config.toml
attn_scale = 0.125
init_std_qkv = 0.0302
init_std_o = 0.00845
init_std_up = 0.0302
warmup_steps = 285
Each number is 50 + 10 x the weight over the matrix's rms, rounded and kept within 0 to 99. Layers, rows and columns count from 0.

# layer 5 MLP up, 448x160, rms 0.0726, rows 363-392, columns 80-159
72 30 52 59 44 37 42 43 62 52 44 52 51 41 64 52 45 60 50 40 60 64 55 65 41 34 52 65 59 54 42 45 53 44 44 44 48 51 45 67 56 51 63 45 61 54 47 51 34 26 58 59 61 55 50 41 56 31 42 42 33 53 48 51 49 50 55 47 51 56 54 52 60 58 59 53 52 32 61 53
54 57 71 32 45 66 39 37 53 53 51 67 51 52 23 55 43 44 52 56 54 53 44 39 57 36 56 64 47 41 60 58 49 68 59 58 37 39 49 46 54 50 54 36 57 57 47 47 41 53 43 29 48 51 43 55 44 51 59 55 17 40 45 48 44 69 44 50 44 49 44 53 52 54 51 62 59 78 46 60
44 54 59 36 47 66 54 44 46 44 41 64 49 41 34 54 67 49 58 52 47 46 30 61 59 19 59 53 51 47 56 38 54 46 56 53 55 60 47 56 39 35 42 55 53 48 56 53 47 59 45 45 57 39 58 61 54 56 54 56 56 45 41 46 44 51 44 45 43 44 55 32 57 52 58 42 43 35 48 70
47 52 69 48 58 56 61 59 65 42 72 43 58 63 69 52 53 30 41 53 51 39 66 72 36 42 51 56 45 51 55 40 53 55 39 42 45 26 50 42 59 61 54 45 52 48 55 53 55 62 62 57 55 51 39 44 60 49 46 47 63 45 65 53 50 55 57 50 56 55 56 53 50 48 52 64 47 68 55 41
43 48 51 53 47 51 47 50 47 44 43 58 53 54 45 51 64 35 52 58 62 45 66 55 40 50 48 54 36 36 51 43 50 56 57 67 48 38 41 42 65 71 53 60 34 38 54 29 41 51 45 44 36 51 50 37 63 46 44 38 45 45 60 58 49 59 54 62 65 42 47 52 41 48 56 40 22 43 39 52
46 37 44 53 57 73 47 45 58 54 64 38 58 52 39 35 59 45 59 42 73 52 51 48 51 21 61 56 53 56 43 70 56 55 70 52 66 54 36 53 52 49 50 39 60 42 61 60 55 52 46 41 36 47 52 53 51 42 59 36 25 50 67 42 34 29 82 62 48 57 67 47 49 36 55 45 54 47 61 47
55 47 72 62 50 49 41 32 54 38 34 29 64 44 46 59 63 52 50 44 45 41 41 63 47 51 51 48 64 41 59 58 24 38 57 58 55 51 41 70 60 45 47 52 55 48 45 33 38 53 34 57 57 54 41 52 56 41 55 45 67 62 59 51 56 49 47 54 54 54 41 61 35 47 44 53 43 56 57 64
46 42 47 49 43 45 52 40 51 51 59 52 48 71 60 68 41 58 51 49 60 43 64 74 41 50 66 61 66 61 35 72 44 39 44 44 53 47 46 49 48 44 40 44 60 60 60 40 64 49 50 44 45 41 40 55 44 51 34 38 41 64 42 52 56 59 58 64 36 39 43 49 49 56 51 48 49 47 22 52
49 34 56 53 48 53 56 55 50 50 41 22 69 41 58 56 55 44 45 54 52 65 60 47 45 39 51 43 69 58 71 61 50 59 40 53 45 43 37 51 58 45 44 58 54 52 50 59 73 34 47 41 28 54 41 31 48 51 47 44 35 62 41 50 46 48 52 52 53 58 62 39 40 68 63 38 60 53 42 55
45 61 50 45 54 18 45 52 57 27 59 52 44 53 58 44 39 57 55 57 61 47 44 57 40 51 44 68 50 33 46 65 46 49 37 65 55 59 51 32 65 60 41 48 44 63 46 46 52 44 44 58 45 75 48 52 69 56 57 40 62 63 36 41 58 39 42 42 43 46 59 60 72 35 34 39 41 51 41 47
60 67 51 58 52 51 48 50 53 54 51 46 52 53 56 59 50 37 37 66 47 60 30 61 55 58 41 48 48 61 62 49 60 41 63 47 54 58 34 34 46 44 46 44 45 50 36 38 62 37 44 57 51 32 53 53 55 42 42 44 43 59 57 53 67 52 61 51 51 52 44 50 45 47 76 32 59 37 30 45
62 44 57 56 48 59 49 45 53 49 43 47 56 46 38 22 59 53 60 43 42 40 46 44 55 57 68 34 76 56 64 56 34 46 47 30 49 33 51 63 47 40 64 54 58 49 52 61 34 38 60 56 62 45 50 40 53 57 37 59 44 51 64 56 53 67 48 42 44 60 47 51 41 55 37 52 46 33 45 44
43 58 42 55 56 53 52 63 56 41 50 71 59 61 59 51 62 55 43 41 57 40 32 57 38 45 53 50 39 46 40 45 45 47 51 56 36 43 47 61 52 65 56 45 53 54 37 51 65 17 56 52 36 61 39 56 62 49 37 58 52 57 50 43 33 53 60 45 30 61 73 43 57 46 57 66 54 30 39 59
69 56 53 53 28 51 49 48 57 49 38 51 46 79 41 51 51 44 65 53 41 51 29 50 65 51 49 42 50 41 49 51 50 42 56 34 43 58 37 69 48 39 67 44 50 63 53 47 38 61 43 59 61 56 43 57 45 40 62 63 56 59 63 42 60 64 59 41 67 49 50 50 38 47 51 66 44 50 58 51
45 46 77 60 56 56 50 37 51 55 36 45 55 36 44 45 33 36 38 54 42 43 58 51 51 58 61 41 33 57 51 56 46 55 46 64 45 41 45 55 45 42 30 50 69 53 64 38 46 57 57 58 45 63 54 48 12 40 40 65 54 33 41 47 65 57 50 40 60 41 32 49 47 47 51 36 56 50 74 50
64 58 69 32 53 54 51 65 32 51 39 51 61 54 42 41 34 58 49 65 63 66 62 46 61 47 54 71 43 54 49 70 56 52 59 48 42 47 44 41 50 62 55 45 40 61 43 28 53 29 47 53 53 47 59 56 41 45 48 41 52 30 67 49 56 56 54 49 43 37 50 32 63 38 53 66 59 48 37 55
42 49 47 50 39 53 43 45 63 42 42 46 47 66 44 47 37 47 50 44 63 53 52 48 37 57 39 42 58 38 54 44 58 39 36 63 51 45 56 51 47 39 47 37 52 49 43 52 58 37 55 55 57 36 44 42 58 43 49 59 46 52 52 38 27 33 50 47 61 59 58 62 48 51 46 37 66 42 55 35
61 54 48 61 47 51 42 61 62 48 61 42 43 55 55 65 55 48 42 47 51 21 45 56 45 44 37 49 47 38 71 52 53 54 38 66 46 60 54 62 44 54 38 54 53 48 49 42 57 59 38 48 58 50 42 44 44 52 41 48 48 35 30 40 41 44 60 58 58 56 46 58 42 49 52 66 41 45 46 50
48 47 50 58 41 56 51 51 56 41 33 51 26 44 54 47 38 55 51 50 43 50 55 48 57 65 52 49 48 55 36 64 49 56 55 26 69 51 56 48 47 50 36 49 74 56 59 45 48 47 46 56 36 58 59 35 60 45 47 63 54 53 41 42 56 49 58 53 45 50 46 43 55 43 57 61 48 48 45 49
61 45 57 46 43 63 39 58 37 52 54 44 42 48 42 66 63 63 47 43 61 62 53 58 44 50 43 59 65 40 58 50 29 39 51 51 46 50 50 41 55 41 48 55 34 46 45 49 55 56 54 62 37 59 44 43 41 43 64 52 50 52 32 49 57 51 51 47 61 54 37 51 62 52 46 37 39 57 32 40
46 53 61 74 59 47 52 50 52 55 44 65 50 49 45 44 64 58 48 71 54 38 55 52 40 55 42 36 66 44 59 36 35 52 55 54 51 46 37 47 43 35 33 44 50 59 45 46 57 68 42 54 47 42 37 49 23 60 38 49 65 39 62 36 47 67 76 59 50 56 58 46 30 32 50 39 61 45 39 58
53 49 55 53 61 48 43 59 42 43 54 47 44 37 50 56 52 33 61 61 53 33 44 75 45 63 46 38 41 52 43 40 53 60 46 54 45 58 70 64 50 37 52 28 62 59 42 48 39 64 50 48 56 38 36 58 56 57 49 40 48 39 42 42 47 58 50 36 51 36 68 50 59 46 59 43 53 60 69 48
63 33 40 64 27 33 53 57 63 56 53 38 42 43 60 49 58 58 59 48 60 45 47 44 62 61 37 59 41 69 45 52 43 51 67 52 49 51 44 45 54 54 53 31 47 43 64 43 43 61 43 56 54 50 43 71 52 58 59 47 56 53 65 45 56 41 54 48 44 37 50 43 46 57 36 57 54 58 45 57
52 39 52 51 38 61 53 40 52 51 58 42 50 50 37 48 51 60 49 69 39 57 62 45 59 70 50 51 54 52 62 51 46 43 60 35 63 67 51 45 68 55 55 38 45 41 48 63 61 59 51 48 46 50 60 52 53 44 44 43 44 44 41 51 38 66 41 48 69 54 25 53 50 37 61 55 45 50 59 44
45 58 49 42 68 59 68 51 49 47 70 52 66 45 49 42 28 50 32 60 39 51 42 44 51 61 51 56 42 51 55 27 58 54 65 43 47 54 57 64 39 52 43 40 57 39 53 75 38 49 58 47 50 38 55 47 57 50 38 43 61 42 55 36 57 51 51 50 37 58 48 61 35 49 58 51 54 46 76 46
52 47 36 61 46 56 55 41 42 50 51 52 53 38 50 50 44 51 42 52 50 44 47 48 50 62 44 52 53 47 38 55 45 69 37 44 52 64 66 56 55 56 46 64 74 66 44 54 60 45 62 52 33 69 40 38 41 47 44 40 39 52 54 43 51 43 55 53 61 41 46 47 52 43 53 56 34 51 68 34
35 37 38 42 58 33 56 70 20 44 66 48 49 43 39 42 57 57 49 52 39 59 42 43 54 62 58 49 44 55 66 46 42 43 42 43 39 62 62 60 60 43 55 46 54 64 50 50 51 54 42 42 39 21 57 42 60 38 72 40 36 52 48 50 40 58 51 54 64 42 54 30 37 51 41 51 37 51 59 66
52 37 54 60 48 36 59 53 61 54 46 51 59 49 51 60 48 61 59 55 53 46 55 60 42 52 36 45 49 69 47 50 47 61 44 31 58 36 41 42 55 35 49 47 38 43 57 64 48 39 63 48 57 57 34 60 51 47 54 45 38 38 59 36 49 45 86 69 64 66 49 54 70 53 42 41 57 57 67 60
58 56 46 57 62 66 46 51 43 45 35 39 43 57 59 44 55 60 57 32 37 58 35 25 55 44 49 47 57 55 37 49 35 57 42 60 47 52 43 66 46 54 39 46 41 54 62 36 70 51 51 37 52 53 46 41 51 55 44 48 62 49 45 38 52 41 54 35 39 41 64 38 39 67 45 64 58 47 56 57
65 62 41 48 37 60 44 60 45 44 58 34 61 43 48 51 56 44 53 37 33 48 54 33 45 50 42 68 54 58 49 50 58 58 57 47 50 52 36 39 39 42 47 43 74 62 39 43 63 47 42 36 47 59 55 56 32 51 40 50 37 69 38 55 52 34 37 42 55 61 52 68 53 44 59 46 53 59 51 54
# layer 5 MLP down (transposed), 448x160, rms 0.0705, rows 363-391, columns 80-159
70 35 45 46 52 34 53 49 54 36 53 34 42 47 37 55 42 39 72 44 59 47 51 52 51 55 54 49 54 80 39 51 52 59 39 63 49 45 36 40 55 38 41 44 66 38 46 41 58 67 58 58 70 69 57 67 33 59 41 39 46 61 46 60 51 51 38 53 39 49 43 48 63 77 54 56 38 41 41 40
45 41 46 33 50 51 38 65 51 29 38 46 27 31 44 71 42 64 53 39 47 55 57 47 62 40 36 41 41 20 51 44 45 60 65 53 62 55 45 43 41 57 49 53 58 64 57 48 44 55 49 44 47 61 59 49 46 45 49 63 56 49 48 55 49 43 52 48 53 38 56 33 62 45 39 38 48 39 70 58
48 43 64 49 49 40 60 42 52 56 45 64 58 46 50 36 60 50 59 42 67 60 34 51 54 42 47 48 59 51 64 48 63 43 33 47 41 57 44 55 37 40 44 57 60 42 52 36 44 55 34 57 46 55 52 63 32 36 42 49 48 57 27 53 54 72 49 67 50 50 52 46 53 69 66 57 52 36 35 62
74 49 39 48 45 43 48 58 50 54 50 63 37 53 40 44 23 61 65 54 44 54 34 41 37 39 50 48 52 55 65 69 61 59 43 56 54 45 43 49 51 54 43 45 48 38 52 37 48 49 46 44 60 43 30 35 57 57 52 67 62 62 51 59 64 45 58 40 48 49 32 58 38 45 63 58 54 52 47 26
49 37 55 55 46 59 55 39 50 47 54 49 58 71 64 51 45 40 51 43 44 58 59 35 44 55 59 58 40 69 74 53 42 35 46 42 50 46 54 46 48 71 53 56 53 39 51 62 37 43 46 42 63 38 40 47 37 53 35 59 51 70 47 49 48 62 69 61 56 49 28 54 39 58 46 45 55 54 57 38
52 52 59 69 51 55 56 49 48 43 46 50 59 38 64 54 55 39 60 54 58 39 60 41 64 60 30 70 43 46 44 49 57 45 42 38 35 49 48 40 30 50 52 67 49 41 42 62 27 39 27 61 74 40 70 58 49 33 44 42 54 44 45 56 46 64 50 55 50 31 47 57 57 64 54 47 47 61 60 38
38 61 59 46 39 60 39 72 39 46 53 60 53 59 60 57 66 50 46 59 62 58 61 47 60 35 60 59 55 52 43 54 58 29 52 45 57 31 43 25 47 51 52 59 45 40 56 57 42 45 68 69 60 52 42 45 52 43 55 54 28 36 32 46 39 56 53 36 56 59 43 45 56 40 45 42 54 50 66 39
32 51 67 42 55 54 35 52 53 68 53 53 41 50 50 47 61 59 37 49 49 32 60 59 56 45 84 62 51 57 44 43 34 72 47 46 46 57 47 52 55 60 52 44 53 61 45 55 68 39 41 58 55 52 68 50 51 64 42 63 44 52 59 45 29 69 34 54 54 55 29 46 50 45 35 52 38 66 46 36
55 78 56 54 72 55 43 47 53 49 71 63 41 38 37 56 40 40 53 15 45 45 46 49 56 47 42 48 49 43 57 45 39 44 55 50 54 69 41 37 62 58 61 41 50 50 57 46 41 60 45 60 56 64 51 33 50 45 60 52 45 47 66 39 41 51 47 56 46 38 46 44 59 40 61 52 42 84 55 50
52 57 41 56 43 53 49 26 47 58 48 36 54 56 42 59 44 43 75 66 35 37 46 31 55 52 56 46 44 62 65 50 40 51 43 52 53 67 47 50 56 58 56 53 53 48 43 42 54 51 39 42 47 58 48 63 54 67 66 62 60 64 56 46 61 33 49 54 35 68 46 67 53 68 57 64 54 63 35 66
59 74 41 50 53 63 52 52 37 45 52 47 49 55 58 57 58 47 58 38 42 46 59 51 53 49 39 34 41 57 49 40 34 50 63 53 47 57 45 50 53 42 55 48 40 47 29 62 48 56 57 35 73 44 67 67 54 69 54 46 56 43 45 65 60 54 55 59 35 49 46 34 62 34 40 45 32 47 46 55
69 41 53 57 44 42 68 60 53 42 59 41 38 51 22 56 54 66 56 54 51 50 59 46 39 41 51 50 48 53 51 39 65 43 39 57 64 54 45 21 50 63 53 46 49 44 51 58 57 68 38 55 55 63 33 62 57 47 38 48 37 40 41 45 32 55 52 54 49 56 28 58 58 66 62 58 42 59 47 65
47 38 56 46 63 43 57 55 68 58 48 45 50 35 42 37 59 43 38 51 66 59 49 56 48 39 58 43 49 43 57 38 38 59 45 48 54 74 62 54 49 33 64 43 63 39 55 61 43 49 58 36 32 45 53 46 56 39 57 51 46 45 47 43 56 46 49 42 61 59 51 45 53 34 30 46 52 56 60 51
48 35 46 46 41 37 47 54 51 59 42 58 39 57 43 49 56 41 35 57 64 53 46 41 62 48 69 42 57 40 52 35 39 46 43 61 56 38 69 53 55 54 55 35 46 28 70 49 61 44 65 63 37 49 48 55 46 30 81 35 35 51 48 54 38 66 67 50 48 43 53 51 46 63 49 42 42 58 64 52
38 59 48 33 57 30 41 67 60 47 61 41 31 20 53 42 42 50 53 27 34 35 30 55 57 52 44 45 52 39 44 48 57 57 47 70 69 43 56 30 48 46 53 61 48 62 40 59 43 55 67 43 62 45 58 40 60 45 55 30 45 57 47 49 58 60 52 37 50 35 43 45 57 47 68 40 39 59 53 52
50 31 40 56 44 43 36 42 47 50 49 41 42 68 60 36 65 45 51 40 55 39 32 46 40 40 58 69 60 50 76 56 55 26 50 59 55 60 48 59 48 55 49 56 70 29 67 62 46 51 73 61 46 47 35 53 45 49 39 37 46 59 56 38 35 34 50 48 43 39 49 64 57 47 65 43 54 68 54 34
66 57 57 32 57 80 51 48 44 44 34 47 55 36 48 51 63 53 67 53 37 45 55 60 68 72 52 48 38 65 44 53 32 63 52 57 39 47 61 42 55 31 55 52 51 60 54 53 43 57 65 60 31 44 57 43 48 65 32 55 43 47 41 54 57 42 38 42 49 47 57 56 57 49 45 58 53 55 58 50
59 44 54 56 64 42 43 38 39 56 44 52 54 66 46 51 56 42 53 60 55 36 52 55 51 43 32 55 50 38 35 41 55 49 43 46 43 61 50 55 44 43 38 54 47 35 59 69 59 59 40 21 41 43 53 47 69 59 74 32 58 39 55 29 61 54 50 30 61 49 43 68 57 45 55 40 41 47 77 62
53 38 72 62 48 49 22 52 55 44 38 51 47 58 54 47 39 54 51 67 38 51 65 34 49 52 66 38 36 33 45 44 46 35 43 50 54 76 48 50 46 65 59 57 36 56 53 61 51 53 39 43 48 77 57 45 60 37 67 51 41 30 36 52 49 56 37 52 54 53 38 62 59 47 63 49 70 49 41 53
46 40 50 43 63 65 38 49 37 46 42 52 50 63 38 38 49 51 46 52 59 50 52 49 54 47 53 55 59 50 45 59 59 48 50 43 51 61 52 33 49 33 58 61 41 63 51 44 45 52 30 56 45 53 57 30 58 32 45 49 39 58 58 57 54 60 47 54 63 47 64 50 46 54 45 61 60 34 54 52
44 46 49 45 42 51 52 40 60 55 56 43 75 66 55 50 51 43 46 52 42 76 38 34 53 67 35 26 53 59 48 39 50 40 34 43 39 58 60 50 43 54 48 60 33 64 55 52 48 47 70 64 55 54 53 42 59 69 56 46 47 43 42 62 46 48 40 42 34 53 50 57 42 54 36 57 47 60 46 62
48 47 62 50 50 50 28 42 56 47 75 63 65 58 43 48 33 48 52 45 66 39 48 55 40 39 54 43 36 27 53 58 56 62 46 45 66 54 51 55 48 42 53 46 57 62 60 32 49 43 40 58 42 41 33 42 44 47 58 50 62 43 55 56 38 41 43 52 46 44 61 51 52 51 37 38 44 56 62 63
53 62 52 46 57 52 50 58 35 72 46 50 46 34 47 43 62 59 60 60 45 53 49 45 48 45 47 60 41 51 69 34 64 43 52 56 53 36 46 43 49 59 53 56 45 63 43 62 44 54 54 50 55 72 56 52 28 19 42 44 50 48 26 65 41 58 33 48 48 56 45 51 54 62 62 46 43 36 41 58
50 56 60 31 52 48 53 62 39 34 54 52 46 61 44 61 57 61 31 41 42 59 37 78 39 58 39 30 65 51 33 68 54 49 53 36 47 37 51 56 63 49 50 60 54 54 54 62 55 55 48 48 43 47 45 35 54 48 61 51 55 47 44 33 47 33 53 57 37 48 42 46 48 45 44 50 46 56 54 58
47 58 45 55 42 38 44 59 43 53 56 52 43 39 51 54 43 57 37 54 39 54 70 27 58 39 57 41 53 34 53 45 53 57 66 46 29 50 42 53 53 46 30 54 53 60 52 42 64 44 47 39 37 54 58 50 44 61 48 65 48 57 56 48 56 73 46 43 48 40 56 46 51 65 30 48 63 76 30 55
77 36 47 57 43 47 54 49 51 50 47 37 40 54 32 57 61 63 39 54 43 53 57 35 47 41 52 35 55 58 64 43 54 41 58 46 41 65 70 53 41 69 46 44 53 41 37 81 39 63 42 60 43 34 57 52 45 22 49 50 57 53 51 36 49 62 47 47 45 44 52 63 49 48 52 71 60 55 51 45
55 70 53 57 53 53 55 52 47 64 44 30 34 40 69 65 58 46 35 42 62 31 56 62 49 47 44 55 42 53 30 35 52 50 53 47 58 45 51 38 50 39 39 56 57 39 39 65 61 39 55 48 71 51 48 65 42 46 37 44 62 45 56 51 51 38 31 36 66 67 58 51 40 56 64 40 30 52 41 48
63 50 50 54 57 46 51 65 17 32 56 40 35 51 50 35 35 64 40 46 55 53 40 44 42 56 58 58 48 50 64 44 62 39 57 40 37 37 76 43 54 50 51 38 48 36 69 38 54 43 45 73 48 56 51 45 44 26 50 55 31 58 40 43 65 54 61 51 59 62 34 30 46 50 36 47 46 51 68 30
61 42 44 41 54 41 42 76 44 57 51 59 48 52 42 42 54 53 40 76 49 63 48 59 42 40 48 61 65 30 58 63 48 33 57 45 65 46 32 57 58 58 33 46 40 50 56 46 55 49 61 49 35 59 59 56 63 44 53 62 58 52 41 43 50 48 44 63 32 49 70 51 52 55 44 67 56 39 44 50
# layer 5 MLP gate, 448x160, rms 0.0782, rows 364-392, columns 80-159
32 70 52 47 61 53 69 38 43 49 52 63 49 59 38 63 51 36 45 68 54 37 37 58 69 58 23 53 63 54 50 37 38 48 55 46 61 41 70 49 63 43 52 31 39 44 53 67 45 41 33 49 53 41 49 32 63 66 53 61 51 47 51 50 64 33 60 43 55 56 58 37 49 51 25 45 49 59 73 46
54 78 51 49 60 55 59 70 53 40 62 65 29 46 37 43 46 49 45 52 47 57 43 36 42 58 41 62 49 46 30 41 59 66 40 51 47 43 63 31 61 41 47 57 48 54 54 58 64 62 50 41 42 59 46 49 72 60 35 30 55 44 54 34 38 44 59 59 37 52 43 55 57 50 49 51 56 50 53 53
45 60 43 42 45 34 34 54 55 42 59 59 42 54 40 54 49 48 61 51 48 70 40 53 34 54 39 56 59 34 39 61 55 46 40 30 57 53 65 37 69 42 53 53 39 40 66 40 37 36 58 48 39 68 61 57 38 63 65 56 33 52 37 47 37 46 54 47 56 46 62 49 57 55 46 59 35 61 52 49
49 53 52 57 58 41 35 45 52 44 51 46 40 55 65 49 45 48 38 52 62 36 51 64 60 59 58 52 76 35 50 40 35 45 48 67 49 47 48 48 38 36 57 58 29 44 45 41 56 44 42 40 55 40 42 45 40 58 32 70 47 55 54 34 43 68 42 62 50 50 41 64 33 64 45 53 54 45 57 49
53 38 68 38 66 53 58 52 51 51 61 52 57 48 52 54 42 22 35 77 44 27 48 57 49 31 64 44 61 42 40 45 40 63 49 53 51 49 52 50 48 49 38 35 29 45 49 49 64 58 50 44 71 46 51 39 53 54 50 55 33 55 51 44 53 41 66 52 37 53 50 58 39 53 57 47 43 56 45 60
35 52 51 56 58 42 57 48 46 59 50 57 48 33 60 44 39 64 38 45 58 56 46 39 46 63 59 39 60 59 40 43 47 61 55 36 34 51 49 66 42 32 39 56 61 37 76 45 52 57 47 48 44 44 60 43 41 50 50 36 46 47 64 53 23 45 72 69 45 49 53 43 61 62 32 58 42 55 50 62
49 57 44 51 51 42 36 51 48 57 47 41 61 38 42 49 58 50 64 53 41 67 57 47 52 45 40 55 53 30 47 63 78 49 36 45 54 56 41 51 40 39 47 39 42 30 61 49 37 50 41 52 43 63 60 51 64 65 48 47 45 45 60 34 37 58 61 67 40 51 39 54 49 69 35 49 45 61 37 36
24 56 30 65 52 45 42 46 34 63 48 47 39 44 46 65 61 67 46 50 50 27 47 50 58 55 65 52 54 53 32 47 41 61 44 43 61 50 54 62 46 40 55 44 39 44 48 49 53 74 46 55 31 45 43 41 45 42 53 63 70 50 54 32 55 65 52 48 39 54 45 36 40 46 59 58 48 52 54 39
52 81 55 40 54 53 46 42 37 67 58 34 49 62 61 59 55 49 36 56 60 49 48 36 52 47 36 48 29 46 53 39 53 49 46 43 41 56 46 41 54 42 52 54 52 44 63 40 45 69 46 45 64 50 60 54 52 59 60 42 52 61 62 44 59 51 57 51 43 58 33 57 58 68 55 74 51 62 30 54
41 49 54 45 56 45 29 59 56 49 71 69 59 50 51 44 52 73 59 49 59 47 50 52 44 47 54 56 46 47 49 43 50 56 51 47 47 49 60 27 46 46 53 66 50 56 54 51 62 55 45 43 53 51 39 41 43 49 50 49 40 63 49 50 51 47 48 69 45 49 32 62 43 50 54 62 51 45 42 58
39 63 41 62 41 34 46 48 44 63 54 54 34 52 58 55 74 41 54 27 70 37 64 35 56 60 51 46 49 31 45 51 55 53 56 45 61 29 59 31 73 56 59 47 40 46 45 51 39 59 31 48 56 58 73 53 66 56 59 38 56 55 56 46 32 55 54 46 46 72 50 51 49 35 27 59 58 61 54 61
34 42 55 43 66 38 51 40 45 54 48 30 65 40 47 52 58 61 39 46 64 53 54 50 57 49 53 51 56 40 38 55 60 61 53 56 51 42 46 31 50 69 51 22 52 52 50 61 58 77 35 52 37 53 64 51 32 55 51 48 58 56 73 45 60 42 59 55 46 45 46 71 34 41 31 45 49 51 68 41
49 50 42 55 52 61 59 22 46 40 48 60 70 57 34 53 40 57 57 49 48 41 52 50 42 50 39 55 35 51 66 46 56 79 45 53 48 52 49 43 65 46 64 58 33 53 53 46 46 46 49 43 59 42 40 57 41 51 53 51 55 72 41 50 72 66 61 49 47 32 56 50 44 51 71 35 31 53 46 60
51 57 45 61 47 56 59 43 66 48 39 45 52 53 42 45 48 46 35 69 39 50 57 70 42 48 57 34 58 61 54 51 30 42 54 50 41 50 45 60 66 45 61 54 30 52 72 69 54 51 28 59 63 33 37 46 57 58 51 46 46 72 64 56 59 57 58 47 46 59 45 60 38 31 50 62 43 58 42 49
63 78 50 42 57 68 41 39 44 47 51 64 61 49 37 62 49 61 56 48 63 65 27 37 33 43 51 50 58 50 38 50 44 50 63 49 55 29 58 43 51 60 35 42 48 62 61 39 36 33 53 53 51 50 76 36 68 61 82 60 63 55 61 51 48 63 56 41 64 55 64 62 62 55 49 46 54 45 53 48
39 56 50 60 68 53 58 54 53 46 46 43 60 55 51 37 56 35 25 61 50 42 47 44 57 63 44 44 52 54 45 38 33 54 38 47 43 43 54 60 50 48 59 67 45 42 57 41 55 47 46 53 57 42 40 47 55 55 53 43 63 45 58 54 46 58 52 46 54 52 34 54 22 55 67 53 32 52 44 38
47 50 51 39 34 43 55 49 46 44 58 59 51 39 46 54 42 41 50 51 46 41 41 34 58 68 33 59 63 46 42 50 44 61 45 50 46 53 47 52 47 60 60 43 24 52 38 38 55 47 38 25 71 71 45 45 53 65 55 62 65 40 46 43 59 55 31 59 64 66 50 47 32 40 44 56 33 62 52 57
54 45 43 56 58 22 47 62 55 47 63 53 51 46 37 60 51 43 47 28 51 47 55 57 50 56 51 43 56 39 57 44 44 68 44 50 42 67 46 59 48 43 48 57 59 44 42 38 68 69 42 41 56 47 40 55 33 69 53 36 49 53 51 48 43 47 56 57 57 56 63 48 25 63 44 56 50 45 22 56
52 57 63 74 46 40 46 44 63 46 54 47 51 49 51 50 34 58 66 59 57 47 56 43 27 53 50 60 36 30 34 36 37 53 44 66 42 52 48 53 64 33 46 58 59 57 62 50 47 67 45 41 60 66 52 60 34 65 56 49 52 54 43 49 60 33 57 47 50 30 40 35 49 53 46 52 48 51 53 33
46 44 52 53 65 37 25 41 34 39 43 35 63 63 49 47 37 53 33 56 41 54 59 47 53 53 51 56 65 49 43 67 32 31 41 55 59 37 49 46 43 39 56 77 53 69 60 56 58 32 37 46 54 49 46 47 59 58 62 57 67 69 49 30 64 52 59 50 55 45 54 40 47 52 43 66 63 48 51 47
51 61 46 42 36 57 50 53 53 47 46 48 53 49 47 58 42 41 60 52 56 70 59 62 42 56 40 63 43 48 32 62 37 49 48 55 45 56 38 36 51 53 61 58 35 49 47 56 46 50 43 42 53 61 60 50 62 62 62 67 55 52 22 36 57 30 65 51 47 68 48 73 57 46 31 46 46 63 64 53
56 62 56 55 46 36 64 45 36 53 51 46 48 44 42 62 37 39 53 61 57 48 74 53 60 51 57 46 61 52 66 53 49 55 47 55 56 57 28 66 43 52 39 39 57 59 55 38 39 50 42 70 59 29 51 45 29 55 43 39 73 43 52 48 56 55 60 33 50 57 61 55 55 51 49 60 56 53 53 59
58 62 39 37 52 70 35 40 58 58 56 60 63 64 40 58 53 51 47 48 38 64 46 28 54 50 47 42 39 60 53 46 56 44 49 50 46 33 48 59 51 47 52 52 42 61 67 51 53 47 37 39 48 46 45 60 42 49 50 38 67 74 45 42 57 62 45 39 37 50 65 47 49 45 43 51 62 45 55 60
52 46 37 58 55 41 39 44 37 37 36 57 65 67 61 45 52 67 40 44 41 58 35 46 43 50 54 61 50 42 64 42 43 58 57 61 26 44 50 49 64 52 53 64 56 61 67 51 44 56 40 50 78 45 40 33 39 63 54 44 59 53 56 69 33 55 74 37 57 64 56 45 50 52 52 56 54 49 52 77
28 66 41 62 60 28 39 33 49 33 74 53 31 52 46 43 41 41 58 55 74 51 41 60 59 62 52 27 65 52 47 38 40 45 37 35 77 48 46 71 66 42 28 54 49 67 70 46 45 60 49 37 51 71 67 54 61 64 49 56 46 48 42 37 48 41 34 46 62 41 46 54 48 59 59 48 14 23 59 47
66 46 58 41 73 37 55 63 36 58 39 47 34 42 50 48 47 49 56 59 52 31 56 60 61 38 40 56 53 38 56 43 36 73 53 46 53 50 43 30 67 59 50 43 44 43 47 43 55 54 33 37 50 74 42 44 51 48 50 51 52 52 53 62 49 48 44 48 47 56 42 56 42 56 46 51 28 38 54 67
65 62 53 63 64 58 56 24 47 30 63 28 53 49 39 47 41 58 52 47 70 39 39 60 27 42 41 56 28 32 66 42 34 61 39 46 31 54 44 46 52 43 53 37 40 52 56 54 54 43 47 53 54 58 46 57 57 52 34 58 56 41 32 53 55 54 70 63 40 66 68 54 50 54 48 67 45 41 59 61
54 58 45 49 51 55 44 52 39 48 54 61 54 53 67 40 37 67 54 49 57 44 42 62 37 40 62 52 47 39 59 61 44 65 53 47 46 57 37 56 72 46 50 45 58 68 51 34 56 45 59 47 44 53 42 55 52 57 70 41 44 50 42 47 56 52 58 46 40 36 53 47 52 59 51 59 48 46 32 42
21 42 57 65 43 32 34 43 58 46 50 43 34 54 37 42 45 46 65 66 61 43 53 54 47 47 45 38 58 56 24 44 40 43 57 46 65 19 53 38 40 62 65 46 57 54 71 40 49 51 52 42 65 54 72 69 62 55 62 40 51 67 41 39 66 54 50 45 51 48 59 53 37 66 39 41 44 56 45 42